Part of a small language model's weights.
Training: a variant of SOAP for these matrices, 133M tokens, 4068 steps.
Each number is 50 + 12 x the weight over its row's rms, rounded and kept within 0 to 99. Layers, rows and columns count from 0. The size before them is the row's rms in percent of the matrix's.

# up: layer 5 MLP up, 576x192, rms 0.183, rows 142-210, columns 48-95
# down: layer 5 MLP down (transposed), 576x192, rms 0.192, rows 142-210, columns 48-95
up142 095:65 47 69 44 80 59 57 59 40 69 65 72 44 53 52 62 23 70 41 39 49 38 61 45 49 58 42 48 24 17 63 53 55 21 50 40 61 75 40 43 52 60 49 46 54 85 56 67
down142 097:64 42 55 50 42 38 52 65 41 64 60 51 59 35 54 76 26 24 52 21 51 74 46 65 55 70 66 36 85 50 35 31 50 50 23 32 53 48 36 67 55 53 58 64 53 54 45 38
up143 106:44 52 53 49 38 63 25 42 71 49 26 50 53 50 66 78 60 35 47 58 63 42 52 44 55 34 46 45 58 43 59 39 44 65 49 54 43 44 59 46 50 53 38 35 61 40 17 46
down143 108:58 37 46 63 73 32 53 64 60 67 43 23 59 47 34 60 53 57 44 50 57 41 73 58 38 60 70 58 37 56 64 56 56 53 49 43 48 19 52 49 62 49 64 54 43 46 53 50
up144 090:53 69 52 68 46 50 27 62 53 66 63 42 58 40 60 58 63 40 55 50 48 43 45 32 40 68 60 63 60 41 53 59 48 22 68 37 36 45 33 42 65 62 34 49 62 35 62 43
down144 090:41 40 39 64 39 54 34 71 58 46 66 54 53 54 33 21 51 37 53 57 56 68 19 55 68 48 37 60 35 47 67 34 47 61 65 55 35 40 55 51 48 41 71 49 48 44 56 36
up145 100:46 32 55 44 51 68 48 44 54 52 42 53 53 33 39 53 39 35 42 54 50 63 39 39 45 56 55 66 32 65 33 53 55 45 43 44 54 62 36 55 29 82 41 52 45 37 64 40
down145 096:56 47 52 46 46 49 64 60 67 69 34 57 28 77 55 56 43 52 54 69 58 45 64 61 53 53 38 43 61 59 48 40 61 42 53 48 69 58 47 57 38 67 50 40 42 45 52 59
up146 097:40 43 65 58 54 65 47 65 62 69 63 61 67 57 58 62 34 70 19 65 36 79 45 43 55 61 57 59 58 67 35 39 44 61 51 50 65 43 60 32 41 39 62 34 37 40 56 50
down146 093:71 27 41 53 72 43 51 60 55 40 43 64 51 51 55 57 46 51 27 36 57 44 44 46 82 41 58 44 38 56 47 55 75 49 59 47 58 57 46 36 62 53 58 47 67 64 42 44
up147 095:62 30 43 60 57 34 52 42 59 72 44 49 60 58 31 39 66 67 60 60 55 55 42 58 49 52 42 55 50 54 36 51 40 30 80 52 53 48 59 44 40 42 59 55 57 52 53 71
down147 100:46 54 55 45 62 62 44 41 61 32 60 41 67 50 47 71 47 65 46 53 57 39 66 58 33 33 55 44 58 56 40 47 38 53 50 58 53 53 42 72 41 44 66 68 46 66 44 51
up148 096:40 50 67 46 52 38 53 44 44 49 61 60 46 54 62 65 49 57 64 35 50 73 32 54 37 67 56 49 50 57 47 48 59 47 57 43 49 42 44 50 48 57 51 61 37 26 59 83
down148 092:54 58 22 64 57 30 32 57 48 50 42 59 51 55 64 39 41 41 53 64 30 36 65 20 41 62 66 57 41 46 49 59 67 33 75 57 47 41 45 42 48 71 46 42 59 52 40 59
up149 099:50 56 55 37 53 42 31 32 69 21 59 53 56 51 37 53 26 56 50 51 60 52 42 49 39 37 52 33 60 61 72 42 45 47 33 42 48 36 61 57 52 45 65 33 56 33 57 26
down149 103:45 56 61 55 37 70 59 46 56 52 60 46 48 56 39 66 46 56 49 48 79 45 62 40 42 69 36 36 52 57 53 63 53 69 25 55 39 62 66 32 47 43 62 21 39 70 31 50
up150 104:50 53 32 37 63 52 06 44 57 45 46 60 81 57 45 45 38 30 69 33 53 49 40 55 56 64 69 50 49 47 54 47 33 49 45 56 47 46 54 44 41 44 36 57 81 48 38 39
down150 105:42 41 59 30 48 45 40 36 37 70 17 74 43 62 44 42 62 67 43 43 56 56 47 60 45 66 50 71 39 43 37 39 52 62 52 40 52 59 48 27 60 48 37 46 50 41 46 34
up151 103:61 67 67 42 40 66 36 42 48 45 62 46 47 76 48 53 54 62 54 39 43 47 40 46 59 49 51 86 66 45 59 48 42 44 37 38 57 47 54 44 72 55 64 52 48 43 43 46
down151 103:45 62 30 56 56 80 23 65 57 55 45 26 58 42 52 24 69 45 65 50 63 59 54 61 57 67 30 33 48 49 35 61 67 39 52 71 45 46 33 52 41 34 58 49 50 54 38 35
up152 099:51 63 48 48 43 48 42 38 22 60 45 64 34 50 62 46 50 54 50 57 55 77 29 45 51 23 47 40 67 45 48 42 48 52 43 75 40 39 50 48 46 52 50 46 66 65 57 51
down152 102:38 38 44 62 40 54 31 33 49 41 42 56 41 44 38 36 49 80 54 24 34 55 52 72 65 48 63 44 48 36 31 58 31 44 42 58 43 49 33 46 49 70 49 56 33 62 65 38
up153 114:24 46 65 27 61 46 37 63 22 42 39 52 60 84 45 47 51 66 55 40 29 58 45 58 51 53 60 56 68 39 53 31 28 28 40 34 72 57 53 53 63 47 46 50 60 40 47 56
down153 114:27 40 47 50 46 53 30 39 46 37 56 45 48 52 32 36 71 76 51 32 41 50 55 33 39 64 68 59 45 38 36 33 60 52 52 43 67 63 48 62 65 38 38 66 69 50 47 74
up154 101:46 65 64 42 35 71 49 47 54 58 43 53 53 21 59 81 58 57 67 41 43 29 58 57 29 54 31 63 50 51 45 57 48 40 41 58 79 55 33 52 59 62 56 56 42 62 56 55
down154 096:27 48 37 52 48 44 35 36 41 37 49 41 53 53 12 51 51 33 35 65 47 46 62 27 52 52 48 46 48 58 72 68 65 49 47 25 37 41 51 32 23 62 57 45 33 49 36 57
up155 102:35 48 82 36 65 46 50 51 57 67 58 50 43 43 42 62 54 37 60 47 52 47 55 44 46 66 48 59 53 37 17 49 46 39 40 35 78 32 54 57 46 56 84 50 34 62 64 39
down155 090:59 51 38 56 73 70 42 48 51 76 66 32 32 41 43 37 40 52 45 33 31 29 53 47 53 71 41 65 38 37 48 60 75 66 40 52 40 54 56 69 47 56 55 58 45 61 53 41
up156 103:49 75 23 77 67 48 26 45 38 33 48 32 53 44 55 47 44 51 28 42 47 61 66 36 42 35 56 31 32 54 47 47 35 59 39 69 39 44 49 34 61 41 69 56 45 57 53 45
down156 100:68 52 48 44 48 70 66 44 63 58 58 39 37 42 26 51 48 59 64 53 41 61 54 50 30 30 35 43 49 60 42 67 33 46 49 48 59 54 54 42 53 33 53 47 52 45 51 55
up157 100:55 50 61 54 37 48 61 33 52 36 42 46 52 60 39 33 55 28 54 54 40 47 34 57 23 44 38 65 27 58 35 55 48 55 41 51 44 81 55 61 55 48 51 30 64 45 52 64
down157 103:48 41 50 35 55 33 49 34 76 37 59 15 55 50 48 45 42 55 51 50 70 48 43 78 43 54 21 55 31 36 40 52 65 61 44 42 63 57 68 42 55 47 64 41 44 57 56 44
up158 098:27 41 61 42 49 47 59 41 42 67 42 45 69 41 61 50 46 46 64 47 54 51 56 42 47 58 44 51 58 45 68 49 40 54 53 56 53 47 38 29 68 49 64 62 42 54 46 42
down158 095:33 49 33 63 42 71 61 34 61 42 39 48 66 46 57 64 62 35 55 37 46 51 41 71 38 44 45 28 44 33 47 53 62 50 19 49 64 57 54 56 59 43 46 40 63 58 50 35
up159 100:60 54 55 75 48 42 51 64 62 65 55 50 27 49 47 42 62 38 68 50 59 36 67 49 57 45 57 47 44 60 38 41 45 70 43 52 51 48 43 45 54 78 31 50 81 65 48 25
down159 093:45 52 36 60 67 62 46 52 53 64 32 38 53 75 44 49 42 63 39 45 48 37 36 44 65 45 08 32 60 59 45 44 39 50 53 69 58 55 51 51 50 60 46 47 57 58 40 61
up160 089:31 61 59 50 64 59 54 35 50 59 50 79 36 40 74 70 61 65 53 42 30 50 40 45 56 51 42 31 50 61 56 32 41 64 61 51 58 59 61 48 52 68 63 31 60 40 61 35
down160 096:47 28 46 56 70 53 51 49 56 39 54 78 41 44 60 38 64 44 41 52 54 39 50 47 55 49 58 56 62 54 31 15 67 44 67 34 52 35 31 46 49 59 70 50 73 53 43 48
up161 098:35 40 44 55 56 26 39 64 59 58 48 35 42 73 47 53 63 54 58 52 34 42 54 45 41 61 75 40 35 56 63 46 44 44 49 67 56 28 55 45 51 48 67 43 79 57 30 55
down161 098:57 68 47 52 55 67 52 37 42 44 61 44 55 54 48 64 52 58 51 66 39 51 47 44 36 48 72 58 59 47 47 49 59 45 58 54 32 81 51 21 40 52 45 57 52 35 61 46
up162 105:55 34 41 46 53 49 51 37 53 57 55 28 31 49 47 49 52 79 41 46 55 58 48 59 51 60 58 54 47 55 47 34 52 36 73 55 63 39 49 35 37 47 48 50 55 46 68 72
down162 081:47 51 49 46 56 43 50 73 68 46 52 70 70 65 53 67 46 42 43 53 58 52 30 42 32 49 52 26 43 51 51 47 48 50 71 51 58 57 46 54 50 33 61 72 53 40 39 61
up163 094:57 35 21 34 36 64 66 40 30 52 29 46 51 40 48 27 38 38 53 41 64 45 70 46 54 39 62 42 41 50 79 36 57 39 51 59 59 48 34 40 52 56 52 57 58 52 50 65
down163 095:61 58 58 46 50 36 49 57 56 38 49 39 74 71 44 44 55 77 56 39 31 59 43 43 59 32 41 47 55 32 46 31 50 65 59 63 60 57 54 46 62 30 51 54 56 45 65 29
up164 100:50 56 30 64 50 30 42 25 48 53 57 39 35 41 41 52 59 54 49 40 63 54 49 85 58 46 49 45 40 65 50 43 51 54 39 49 39 44 73 38 57 57 68 40 58 32 56 53
down164 090:68 45 52 62 23 57 58 49 46 55 57 51 36 46 53 24 72 50 50 59 58 40 67 64 68 46 48 49 53 60 59 54 56 34 59 58 38 67 25 36 50 71 42 47 67 50 52 61
up165 099:49 40 46 42 41 48 52 49 64 68 43 53 49 51 55 61 50 60 46 48 63 47 89 32 50 51 41 50 68 56 36 59 18 52 33 41 35 61 52 34 32 58 62 44 53 71 50 42
down165 096:60 58 57 54 39 56 48 48 55 26 48 58 57 34 45 70 42 31 52 35 47 47 48 53 75 53 33 39 49 52 35 65 63 66 43 46 63 59 37 56 65 38 57 68 40 46 54 53
up166 097:53 39 45 53 78 59 43 50 35 65 57 46 63 71 51 49 58 63 45 66 37 20 48 42 32 51 64 45 65 40 49 28 59 55 46 61 42 53 54 41 57 49 30 44 52 52 48 44
down166 096:70 44 52 42 51 49 34 45 47 52 55 74 63 41 40 39 59 56 45 57 35 61 44 47 42 38 55 42 54 63 43 42 50 56 69 44 57 68 48 43 50 38 74 48 42 61 51 37
up167 099:50 54 41 66 69 72 49 42 33 43 52 39 55 58 53 37 46 54 44 46 61 41 51 63 57 61 58 36 63 57 23 25 52 56 59 45 37 55 52 39 46 39 48 64 64 41 26 52
down167 104:54 55 42 72 52 47 53 47 33 42 43 58 29 49 44 44 45 64 67 48 62 63 40 65 38 53 59 31 27 31 39 48 55 63 48 54 60 48 36 50 59 67 66 64 23 45 37 46
up168 099:36 61 58 41 60 49 55 42 47 57 25 58 57 46 54 47 50 53 59 51 51 67 39 36 59 32 38 61 36 82 62 58 64 57 55 40 57 47 65 48 57 63 48 44 32 58 59 37
down168 098:43 43 39 54 53 26 16 49 38 65 52 64 38 45 51 46 79 61 23 59 53 58 62 54 35 51 49 53 50 40 42 42 43 45 48 48 64 55 29 58 56 64 53 70 48 35 62 43
up169 111:37 40 40 55 58 54 44 44 65 52 47 56 45 66 53 53 36 71 50 53 47 54 53 47 38 49 42 53 40 50 34 56 64 66 47 60 54 60 65 42 56 37 45 41 43 49 55 66
down169 118:49 67 49 74 54 58 38 44 55 42 61 51 49 61 37 60 53 59 56 57 57 55 64 50 44 35 41 43 66 56 48 38 39 57 56 65 44 38 51 68 41 62 47 52 56 52 32 65
up170 102:32 64 34 40 58 42 63 50 49 73 44 45 53 63 51 62 52 62 62 41 39 44 57 46 45 50 63 33 53 48 27 53 35 62 43 40 49 49 60 40 34 28 35 45 46 60 69 47
down170 102:47 37 51 42 57 44 53 42 41 71 58 41 42 59 39 48 67 61 56 44 50 66 47 49 58 62 43 57 30 69 59 75 59 69 68 50 55 46 45 47 59 54 82 43 30 56 76 56
up171 100:51 68 61 50 72 44 35 46 45 58 51 42 31 40 57 34 67 52 37 56 51 63 66 31 62 40 39 47 72 59 49 37 36 62 61 47 54 60 46 46 71 59 63 36 21 51 53 44
down171 100:72 54 64 09 46 46 57 72 62 41 61 56 37 56 67 56 66 60 62 38 42 35 41 43 44 71 48 33 57 64 64 49 48 44 41 39 33 46 41 60 51 52 61 43 52 48 44 44
up172 095:47 60 61 69 58 14 54 54 54 48 37 49 58 29 37 67 52 39 36 31 43 43 28 76 49 77 51 42 48 53 62 29 54 50 47 44 59 69 42 60 59 44 35 58 39 43 50 50
down172 096:57 37 43 44 69 76 48 44 56 43 53 33 50 59 53 53 53 65 42 30 40 46 45 51 56 47 40 38 46 34 63 50 34 46 63 36 53 67 15 55 57 33 59 39 46 25 60 53
up173 094:66 52 44 34 57 74 49 56 58 57 44 58 65 63 67 68 44 33 58 47 60 21 62 56 40 58 54 38 57 40 57 56 56 43 45 47 42 54 48 69 63 43 44 33 69 45 70 57
down173 092:60 74 52 52 57 59 52 54 57 39 53 53 54 33 49 52 55 43 33 60 54 54 70 37 66 58 45 46 49 38 42 22 40 56 66 51 19 61 47 46 27 63 57 43 52 37 43 60
up174 101:70 53 32 60 57 43 59 35 39 62 72 74 43 69 42 48 46 41 50 47 39 70 61 32 45 63 43 64 43 32 45 36 44 56 65 52 33 58 51 52 41 36 62 30 54 19 57 33
down174 106:60 52 53 37 47 40 51 33 63 46 57 78 54 50 41 75 37 66 51 45 59 55 48 51 34 38 51 60 70 48 57 39 59 65 42 49 58 37 47 54 56 46 42 33 46 38 52 50
up175 101:36 76 36 39 49 58 48 53 53 37 50 38 43 44 61 62 49 57 32 51 31 30 58 67 46 64 47 59 54 69 61 57 57 65 52 66 54 40 52 38 45 48 71 43 43 42 42 46
down175 101:44 85 55 40 55 47 60 76 65 45 39 53 55 39 44 41 60 47 57 48 41 45 59 46 41 40 39 67 67 36 43 16 82 58 37 43 43 60 67 65 68 50 48 53 55 63 35 67
up176 100:53 49 45 39 78 55 71 41 42 66 78 52 64 60 63 50 27 52 67 38 47 42 40 60 57 58 52 37 50 58 66 36 40 32 46 55 56 40 61 46 43 54 54 60 35 52 34 65
down176 103:91 57 49 56 57 42 63 56 11 68 51 53 54 65 66 42 61 58 41 74 46 54 61 46 46 64 61 75 33 43 39 61 49 43 58 51 29 56 47 47 38 47 54 54 26 49 50 39
up177 096:54 37 39 53 47 42 53 18 33 39 65 46 53 48 32 56 53 23 53 54 60 65 66 50 48 48 42 16 33 63 63 58 52 37 45 46 39 59 71 51 83 51 36 45 50 61 55 51
down177 101:28 50 60 57 30 52 49 33 58 45 49 54 81 47 56 45 46 64 61 49 63 68 53 39 57 65 67 55 42 43 54 48 58 48 54 69 44 64 58 48 51 55 40 48 58 51 48 48
up178 094:56 44 74 61 54 46 48 59 49 51 45 45 47 52 66 86 55 58 45 48 69 27 62 48 58 60 47 44 59 51 32 33 43 50 29 43 50 53 48 32 45 63 41 62 62 52 49 68
down178 094:63 37 57 53 70 52 23 56 68 51 40 33 63 54 36 41 41 71 60 51 37 59 53 73 47 47 36 50 50 74 56 68 50 48 50 48 35 62 27 62 35 59 72 43 26 46 48 80
up179 100:73 56 39 58 55 53 47 46 19 55 48 49 43 41 45 36 62 54 45 59 50 75 44 73 64 49 49 26 56 64 64 35 46 46 59 64 40 47 35 57 43 58 62 53 62 45 58 20
down179 097:38 58 45 54 38 31 35 34 35 65 56 38 44 50 55 44 34 43 30 58 38 43 75 34 48 44 30 35 71 51 68 36 51 49 56 46 23 26 34 43 38 56 44 59 48 46 44 48
up180 087:49 43 32 51 60 39 31 59 40 53 57 59 61 71 43 31 73 58 55 35 37 31 49 44 32 52 40 45 50 52 50 42 73 50 47 33 34 43 18 57 42 35 57 42 54 53 33 48
down180 089:58 29 52 48 65 48 41 48 51 53 64 58 69 57 60 40 49 48 47 47 69 57 54 42 66 34 54 56 56 50 51 56 64 34 73 53 67 54 59 58 35 42 58 64 36 58 59 64
up181 097:48 45 29 48 45 50 78 41 54 52 90 56 47 54 58 65 69 75 20 43 39 44 58 46 38 39 49 57 52 68 65 42 66 48 45 37 47 62 69 22 63 36 46 45 34 42 53 60
down181 103:46 60 50 52 37 25 50 37 69 71 36 42 52 39 59 38 37 65 58 51 48 62 53 42 59 43 29 45 65 29 72 54 64 44 64 37 57 63 61 51 15 54 21 53 30 58 62 43
up182 094:59 60 51 56 57 28 46 54 59 59 58 54 31 58 46 50 54 52 41 45 54 50 35 42 58 40 58 61 68 43 35 44 42 48 61 55 51 32 43 38 72 61 49 43 67 48 31 49
down182 094:47 68 70 36 66 41 49 43 37 43 57 63 47 60 46 55 86 61 28 59 57 47 43 52 45 65 41 48 45 56 50 62 33 50 54 39 69 75 48 54 44 51 71 49 69 51 55 48
up183 104:60 63 52 42 45 63 58 45 30 46 38 55 44 44 39 59 74 52 59 54 56 30 56 44 55 74 47 63 73 65 31 04 66 53 32 58 42 40 47 53 55 55 47 55 63 54 62 40
down183 097:52 51 53 57 52 56 42 55 74 53 54 50 51 30 53 70 60 40 42 37 52 64 36 56 65 34 49 38 52 40 23 41 58 55 45 51 50 42 44 50 59 31 67 63 48 56 61 63
up184 105:63 46 52 48 65 53 45 68 45 62 52 40 43 61 28 61 32 55 45 55 51 80 54 37 34 48 45 64 63 40 58 67 54 45 41 68 33 55 45 34 52 68 52 61 41 40 43 55
down184 105:73 46 59 55 49 50 64 48 34 46 54 55 41 58 43 60 32 62 69 50 62 69 38 61 38 54 51 32 64 38 47 59 56 38 53 52 75 52 65 48 27 64 57 32 49 54 31 39
up185 094:44 65 44 22 55 47 61 54 48 65 33 32 60 67 54 39 54 71 51 71 46 44 39 52 53 51 51 47 57 63 43 39 33 53 43 50 45 44 52 52 48 58 54 43 34 64 47 69
down185 097:57 41 57 44 49 45 66 58 44 42 50 57 45 39 39 32 46 41 19 52 51 69 46 57 58 54 28 75 20 57 78 44 63 52 57 61 63 71 49 35 55 66 34 48 52 17 64 58
up186 102:51 47 59 50 72 69 36 39 55 66 33 36 55 49 54 64 70 43 54 36 69 57 43 47 45 48 47 36 58 43 52 39 57 49 60 41 53 44 37 27 55 45 37 54 60 36 45 51
down186 101:65 52 56 59 52 64 47 65 63 55 41 66 59 41 43 46 69 51 53 60 56 54 48 44 53 25 68 71 50 34 48 21 82 48 46 60 37 59 49 47 43 62 66 37 36 59 15 48
up187 098:59 40 56 44 49 77 56 60 47 46 55 28 25 52 52 36 21 50 60 57 36 50 44 34 44 43 49 51 35 68 64 53 05 45 53 59 71 51 38 65 48 70 46 50 60 52 53 46
down187 096:44 51 48 50 64 51 56 55 67 53 65 40 41 49 55 40 35 50 51 58 52 73 70 53 38 72 63 59 58 47 30 52 48 56 50 55 50 53 53 37 50 69 52 33 38 43 44 41
up188 108:47 64 55 53 50 50 42 59 40 47 79 55 82 74 67 40 56 44 47 55 47 73 48 58 58 47 43 82 47 50 69 66 48 36 65 44 61 66 57 30 33 56 39 32 52 49 37 48
down188 111:41 48 32 68 37 44 44 30 47 54 57 63 27 56 64 53 26 43 38 32 64 62 34 59 47 67 49 44 44 28 60 50 59 35 51 56 53 54 58 47 49 36 70 43 35 48 33 40
up189 097:44 36 52 50 42 18 44 38 68 62 60 42 49 51 73 55 54 39 30 49 32 37 55 60 53 40 53 36 54 69 64 61 48 54 42 44 62 47 60 42 45 63 43 39 35 37 60 67
down189 100:45 33 39 42 29 44 52 64 35 60 51 84 41 36 71 51 42 43 44 72 34 51 60 54 39 39 66 42 55 43 70 41 44 31 68 52 53 51 40 55 25 51 50 54 43 44 41 44
up190 098:53 41 31 39 61 72 45 32 46 28 49 38 65 57 64 68 43 32 55 60 51 39 47 62 40 37 59 59 39 31 59 46 46 68 56 30 47 38 54 74 39 44 40 17 22 61 36 27
down190 108:42 49 47 54 64 36 67 63 70 42 47 53 60 24 61 39 58 43 69 64 50 45 49 52 40 60 43 48 54 39 73 50 34 34 36 55 52 45 42 45 58 60 62 30 32 63 63 52
up191 098:57 42 30 23 49 52 61 41 51 52 52 44 52 44 64 65 67 48 49 49 67 48 53 40 54 63 54 55 36 51 41 11 67 40 29 43 62 65 48 34 58 55 48 50 35 49 47 52
down191 095:51 51 37 49 44 50 40 40 37 35 64 81 46 56 57 50 62 60 65 26 48 32 34 54 51 57 60 51 73 66 52 54 38 40 37 71 50 40 42 49 46 45 68 73 42 67 41 65
up192 100:44 58 38 51 72 59 74 37 65 35 84 24 26 84 50 57 39 55 59 48 37 55 35 46 55 38 58 71 51 43 51 48 47 68 48 40 70 56 54 40 29 58 43 38 40 70 58 52
down192 102:63 48 27 63 59 60 35 51 56 64 29 39 45 37 56 37 45 38 55 73 43 46 62 35 59 51 34 50 71 25 65 26 59 42 39 43 64 53 59 60 44 56 32 50 43 47 54 63
up193 094:66 43 44 40 64 42 39 41 52 62 61 59 37 34 33 51 56 33 47 83 51 61 51 38 45 52 62 26 40 53 33 50 51 35 40 39 44 57 65 46 54 63 35 55 49 55 37 38
down193 090:71 46 41 46 49 45 58 31 29 38 56 48 55 36 63 32 52 53 47 35 58 29 79 53 55 53 55 40 51 31 47 52 56 53 36 55 38 34 54 55 54 36 69 69 29 59 44 47
up194 105:44 45 27 46 25 56 47 37 39 38 47 61 56 55 45 58 58 49 55 76 23 44 25 54 46 51 63 51 48 46 52 28 44 35 49 47 45 53 62 55 69 49 54 50 35 46 67 42
down194 111:75 28 55 33 47 30 61 77 33 36 30 61 56 46 22 15 29 56 46 85 36 44 52 62 47 27 65 40 42 64 31 46 49 41 63 44 46 51 28 44 57 52 62 67 41 32 54 51
up195 106:66 40 57 66 47 38 18 59 38 48 58 41 51 48 55 52 58 55 53 50 39 41 33 61 24 53 50 64 52 46 48 17 53 51 36 57 38 56 57 40 28 60 38 69 44 38 51 73
down195 107:47 37 49 46 46 68 44 43 37 61 32 60 51 47 55 44 34 53 33 27 28 44 58 59 61 39 50 46 52 66 57 55 57 47 39 45 37 56 28 44 66 58 31 56 54 33 57 37
up196 100:35 43 36 54 43 49 36 53 48 48 59 71 59 27 63 52 48 31 49 43 39 33 48 70 48 57 59 67 68 71 45 74 47 38 36 31 34 60 42 51 39 58 45 78 59 65 49 66
down196 105:66 55 37 65 54 21 45 24 41 52 52 52 44 51 51 44 62 48 49 68 55 46 36 42 37 63 51 48 55 46 53 48 36 56 52 52 69 60 41 44 52 42 58 51 61 16 47 55
up197 095:46 73 43 61 51 38 67 34 39 56 59 50 59 53 37 56 52 30 39 52 54 41 27 48 52 41 43 49 60 48 58 65 55 42 46 33 53 57 54 49 69 32 50 62 51 33 41 54
down197 106:43 55 64 44 38 59 66 67 43 61 51 59 64 38 46 40 54 37 48 76 54 72 38 51 54 42 73 36 59 82 41 49 43 54 48 36 74 58 58 37 38 66 44 71 52 36 57 65
up198 108:37 65 36 34 57 49 42 58 34 64 46 55 63 66 49 53 82 38 49 59 55 51 58 56 22 56 60 39 61 38 49 44 30 47 42 34 56 46 68 60 34 46 52 59 24 52 44 56
down198 104:54 72 77 41 37 53 55 50 54 30 62 51 54 77 46 32 48 58 53 47 66 49 56 61 49 52 43 44 37 44 66 67 34 41 42 55 62 60 31 22 48 54 40 45 52 44 75 73
up199 093:62 38 46 52 68 59 50 54 50 66 22 48 72 32 63 56 48 42 45 45 57 56 40 56 46 31 62 40 62 52 43 55 65 44 24 54 57 51 33 50 57 67 56 49 50 69 62 34
down199 096:36 37 59 49 39 55 51 51 39 54 45 53 51 46 43 53 64 66 67 59 43 63 45 43 43 46 44 57 45 45 41 60 44 52 41 47 48 45 43 38 59 47 42 56 52 34 30 37
up200 092:27 28 47 37 45 24 59 35 47 40 44 31 54 59 30 26 50 42 62 68 37 44 51 68 18 49 47 59 43 53 59 54 70 49 62 43 48 41 52 35 48 42 54 68 40 42 59 61
down200 100:58 28 40 45 70 48 65 67 39 46 50 44 51 52 57 66 57 53 41 47 48 58 57 47 32 45 42 30 65 59 39 48 50 52 52 75 55 54 55 23 44 65 58 61 43 52 45 34
up201 102:44 67 48 31 61 42 35 68 45 50 57 50 74 62 44 54 69 47 49 64 50 64 59 75 52 34 44 50 40 77 61 27 49 35 43 22 61 35 26 60 48 57 39 63 28 48 56 53
down201 103:58 32 61 40 38 44 45 34 57 48 50 56 57 42 50 43 57 34 51 38 72 57 64 53 40 49 40 51 42 78 58 41 44 29 37 48 51 56 37 68 58 41 64 45 60 49 24 35
up202 092:33 31 53 55 59 59 45 72 70 55 32 33 65 22 47 36 49 45 61 22 57 47 55 15 50 86 43 45 59 79 52 57 46 45 45 36 63 38 71 45 44 62 54 32 42 61 58 55
down202 096:44 51 32 43 33 53 52 56 56 45 55 45 65 51 27 46 05 52 51 45 45 49 46 73 47 27 54 50 50 41 55 46 47 43 41 55 57 50 45 70 47 47 34 52 39 45 53 53
up203 100:47 51 40 55 55 35 35 49 38 44 67 47 39 42 45 55 49 36 47 60 53 23 36 47 32 65 57 50 87 33 33 61 58 37 46 53 50 46 48 45 55 50 60 46 45 44 54 44
down203 104:35 35 67 60 50 60 64 53 57 59 45 68 46 41 37 64 61 47 50 51 21 34 75 64 46 52 59 44 45 50 47 45 39 29 45 48 63 44 50 38 52 61 33 61 56 54 40 44
up204 102:62 52 22 41 52 63 50 61 35 35 53 51 26 43 50 59 33 45 45 36 72 58 52 49 25 41 40 37 59 61 32 27 42 43 52 47 62 45 66 62 52 41 44 40 47 66 74 29
down204 099:52 51 33 86 50 47 61 53 48 72 50 53 54 46 57 39 54 56 51 71 29 19 53 32 50 51 49 53 47 54 42 55 53 65 44 50 19 67 50 42 49 65 40 50 55 60 65 47
up205 106:47 34 76 77 71 53 33 60 56 40 29 59 54 43 64 38 49 52 54 51 77 39 59 34 48 38 63 56 63 52 63 52 48 44 43 46 38 39 58 21 55 52 34 46 45 43 31 18
down205 102:51 54 54 44 45 54 71 32 64 43 55 56 24 58 59 55 40 55 40 53 40 50 41 66 58 42 61 60 55 42 40 71 18 42 62 32 50 30 57 53 49 46 62 39 50 48 58 57
up206 098:35 52 21 63 32 64 38 32 78 58 67 54 42 59 43 56 52 43 24 58 53 60 36 57 45 28 41 59 33 43 48 37 40 47 47 39 41 43 57 60 33 55 47 35 34 47 57 47
down206 103:30 62 59 40 37 68 51 55 57 57 40 66 58 57 57 31 73 40 59 51 38 51 53 27 39 37 52 45 41 78 49 45 61 26 65 73 51 65 49 66 59 79 41 55 71 72 42 58
up207 093:50 41 31 65 36 35 56 29 50 51 56 64 57 70 60 57 55 49 55 68 48 53 50 74 42 61 71 36 52 53 53 28 40 47 45 58 59 47 62 25 36 40 67 53 38 57 36 48
down207 101:41 51 50 57 79 41 56 42 52 30 68 48 41 53 47 44 58 48 43 47 53 57 32 45 61 71 49 54 44 40 36 46 24 54 51 48 40 42 67 67 39 57 49 61 63 37 61 36
up208 092:47 65 55 29 67 33 52 45 47 65 59 60 51 51 37 32 32 32 63 54 68 53 48 59 72 46 27 37 51 68 23 38 48 40 57 61 49 48 37 38 42 55 74 35 53 55 22 52
down208 095:55 59 71 64 41 53 55 46 53 47 46 54 62 43 31 55 71 53 35 53 52 39 57 65 31 47 57 67 66 49 66 61 66 60 65 52 51 39 63 51 55 31 37 50 49 54 54 56
up209 106:59 56 38 65 43 35 50 50 56 48 65 37 64 52 36 46 62 48 39 43 29 70 55 37 50 47 37 24 67 56 58 52 58 38 60 33 52 40 37 43 56 80 57 39 49 82 63 45
down209 110:48 47 63 49 57 54 50 61 56 29 56 55 40 47 53 31 50 31 44 69 46 66 43 37 57 63 44 37 36 47 42 48 51 64 39 47 56 59 22 53 62 51 51 59 45 74 56 40
up210 103:52 51 55 57 31 52 56 46 71 60 72 42 42 62 48 52 51 49 46 48 42 57 34 33 54 52 47 60 34 43 46 57 41 74 30 40 54 78 87 62 50 30 61 49 45 49 64 56
down210 114:66 45 33 37 61 38 56 57 58 54 48 49 54 41 18 47 60 45 44 54 36 80 68 54 42 56 33 56 59 71 58 49 35 59 37 76 34 53 52 30 63 44 35 45 43 45 39 61